{
  "n_layer": 11,
  "d_model": 64,
  "n_head": 2,
  "n_kv_head": 2,
  "head_dim": 32,
  "d_mlp": 256,
  "vocab_size": 4639,
  "activation": "gelu",
  "norm": "layernorm",
  "norm_place": "pre",
  "norm_eps": 1e-05,
  "positions": "rope",
  "rope_base": 10000.0,
  "rope_fraction": 0.25,
  "qk_norm": false,
  "attn_scale": 0.177,
  "bias": "all",
  "tie_embeddings": true,
  "parallel_block": true,
  "init": "normal",
  "init_std_qkv": 0.0888,
  "init_std_o": 0.0,
  "init_std_up": 0.0888,
  "init_std_down": 0.0,
  "init_mimetic": 0.7,
  "optimizer": "muon",
  "lr": 0.00511,
  "lr_mult_o": 3.0,
  "beta1": 0.93,
  "lr_head": 0.00795,
  "grad_clip": 1.0,
  "warmup_steps": 200,
  "schedule": "wsd",
  "decay_fraction": 0.928,
  "decay_shape": "cos",
  "final_lr_fraction": 0.02,
  "batch_tokens": [8192, 16384, 24576],
  "seq_len": 128,
  "doc_mask": true,
  "train_tokens": 81090000,
  "steps": 5020,
  "dataset": "wikipedia_en"
}
Each number is 128 + 32 x the weight over the matrix's rms, rounded and kept within 0 to 255. Layers, rows and columns count from 0. Numbers have three digits each.

# layer 8 attention output, 64x64, rms 0.198, rows 0-63, columns 0-31
085137097182104145117118104113161125131113161084105167172099090175148101145095104100080067139119
135098149140144133112138145126123130137138120094162144144104154121149149115152169134106103113088
160101158125089176172189100166119071127095107069188192122148133150112178073121103116113150166151
115131111038111108083150158151109102113123151135137169093157192142115168147141122125117149167125
134118092116154122114153185143172153107121142144106129159168156118133088094152130087147143140118
157119131134168112094147154086126091103122129165135149171177094136039143102139081087084057122136
149103157169186139037150152219130098167167146140131112214144255084102188128199085126086099138121
170152198130127155151160129130123154073122185120139144137148082127139109190113177116128157082121
149137088102106094118139092081063166148087068157132146116071137122111120172174221086163114083100
037103125074144103138075174106105102096143143102170095112149101090157139131120075132174100176097
087142075024103155100067136110092150146140174104120086155144134104115164145130085142125108180168
058096155182059147092148119154157065110121124088077178118068157094078079080070145115084145103155
106136106129149100155132113167139127121125151125127156081121151161083154116142160101137157137142
102186124197118090128110161110255124049093157191172089133148135132169048184071135082130105144086
149143151158121128165090123127160128148102160137110155089126162223117116173125198102122111125140
108160145102085182176127096179150126161173149127125149049106142103140163135137193139167198093164
141116120162162127160184084132107113121127133134178115117154168154182161101159118126146169150104
126096117103118063132067130192100117119076126153186086153154083170125094173135090147124117121131
071142161096176212102121184160105149122121132172130111060170134138167121093152113170133125155113
153140151094088108083089141146135139119146142132118130217157163191142094110143195171094053108051
108081108170115189122165173160129195096133141102081134074140103128178112113141134113077142072158
108177135140129116156128137140159109145164100087174160120114130112135167129130157129087130118102
136106125115132096134108071149126102158106103179106110090148162091162139148164094098126154149143
112123113121113167178102142125042029063182135156125069224117099083119168098098131072146132137133
108144109149165115139138156096160122146163115161055135181063139180117084126107144136124150110117
135124102122155157147137159124102144151116176073125118128159087096135109105121128117152151127123
139053115141137064167188090091068166148128084138096091145130116136149122133111127124131109103104
160154106083139099112132114131216121128182153133140188074147086112125160128118117130183152130146
131191144091126122142155062097124140187129126133149141108113121134115161128109082119159160132176
163161098142119142132061107179180120147145187045189120141160091166116134135123115165123175143086
171143156152175156157124124099143172171150171096105165125086095110110184106165120151186105131197
121133090215121155079183176156046113155096027102126092151108153087089162094139149155130099130070
112141113143151163153128151132173150164116084156136124059085128116101138129127165093144183147180
190101147107094108132122135090165195080067121123088125094151115076090107126118103140208134159118
129109062144129155168122154118121169113112165127137103151128116117105083069074102132056129140129
152124155067141174114119093097114136118093183131153170093100044184102076084133096170155185109128
135084133176169125018095190141150084154087145119156124112149127135100116147135120092112089140068
074119081157186172112165097101098088127214135120077056155162055115179151120085101070114174148114
078127173127137101122139077142130176116104103137121117116115101127115045145178108137161101088150
117135142128151136160099147171105120159171083086070123140148164155141132127166101154157133154145
224164143148119100075111125082149088134076100131141158088126085122104131183138105202186079154119
113175095106122151147148164080048092123184167092162082171156177112169167047124123129101152089118
126103192147122164182158115082080113097082153136108163087132138150133109168129116099136134131126
110143088105124198146131133090102162160187147114160108120134139188171196126118159132201083103134
128141135121150080081145140096182127132104110193135093165141152140127088108067156130094136183122
171090161148113110156132151243124127121138139166112107170140164160117105102116213142078172089102
106141131184080113100117146201111140075130106120121114120147136200151173095136105155091131099096
138062133034161128119181131069110200130084121120203187123060115104090075096185095170150120093123
114120060153107066151125108081069092146118026089120077185120109157138123110187140121120073158172
157178047132142133147068147156168152173153067098175130160133158117122187107145094143078154174084
113146146104132125131167116112075107133141125087131094161169138103163152141103180125112133157127
119117123091112119110113131178172124050124144162139165149089080147141138152089155121127151159157
184098159118092096148122119125113144132116087089055162131128159103155064140158174156123136102131
122118183153166136105091134119166133108103105165129137066073111104152116108158095166140138141191
167128183137157121169108137105115137199122086162114159150072058122144109167165126135091118107130
067198099131189102171129111110055116195126160089086163089129163056126177160088106151188053166093
109112075129136114147123148136045107074163077112108098182127136048151161120128159123119097132156
170125170155115166143154097097224166110164106158106132077143124097120107112159089134142144113140
152129103106104126122141112147109142122158123178128085155158165088146102146052101180137118099173
079108181132134067142109128118193151160132114138095150069081125156087114176149109101122125107135
164125138093073060096122161075127150080112178156131125150102121157142149181077123158101152121110
115131208102026128076124000137153141089070165211131075066155163207103080204089147104104127108164
134130095174109130166111098081195119150167122127124144123084050101137098119072162103148129090125
135128115129098154096095112144122085150129129134115117149134158063106140132155090111131123114137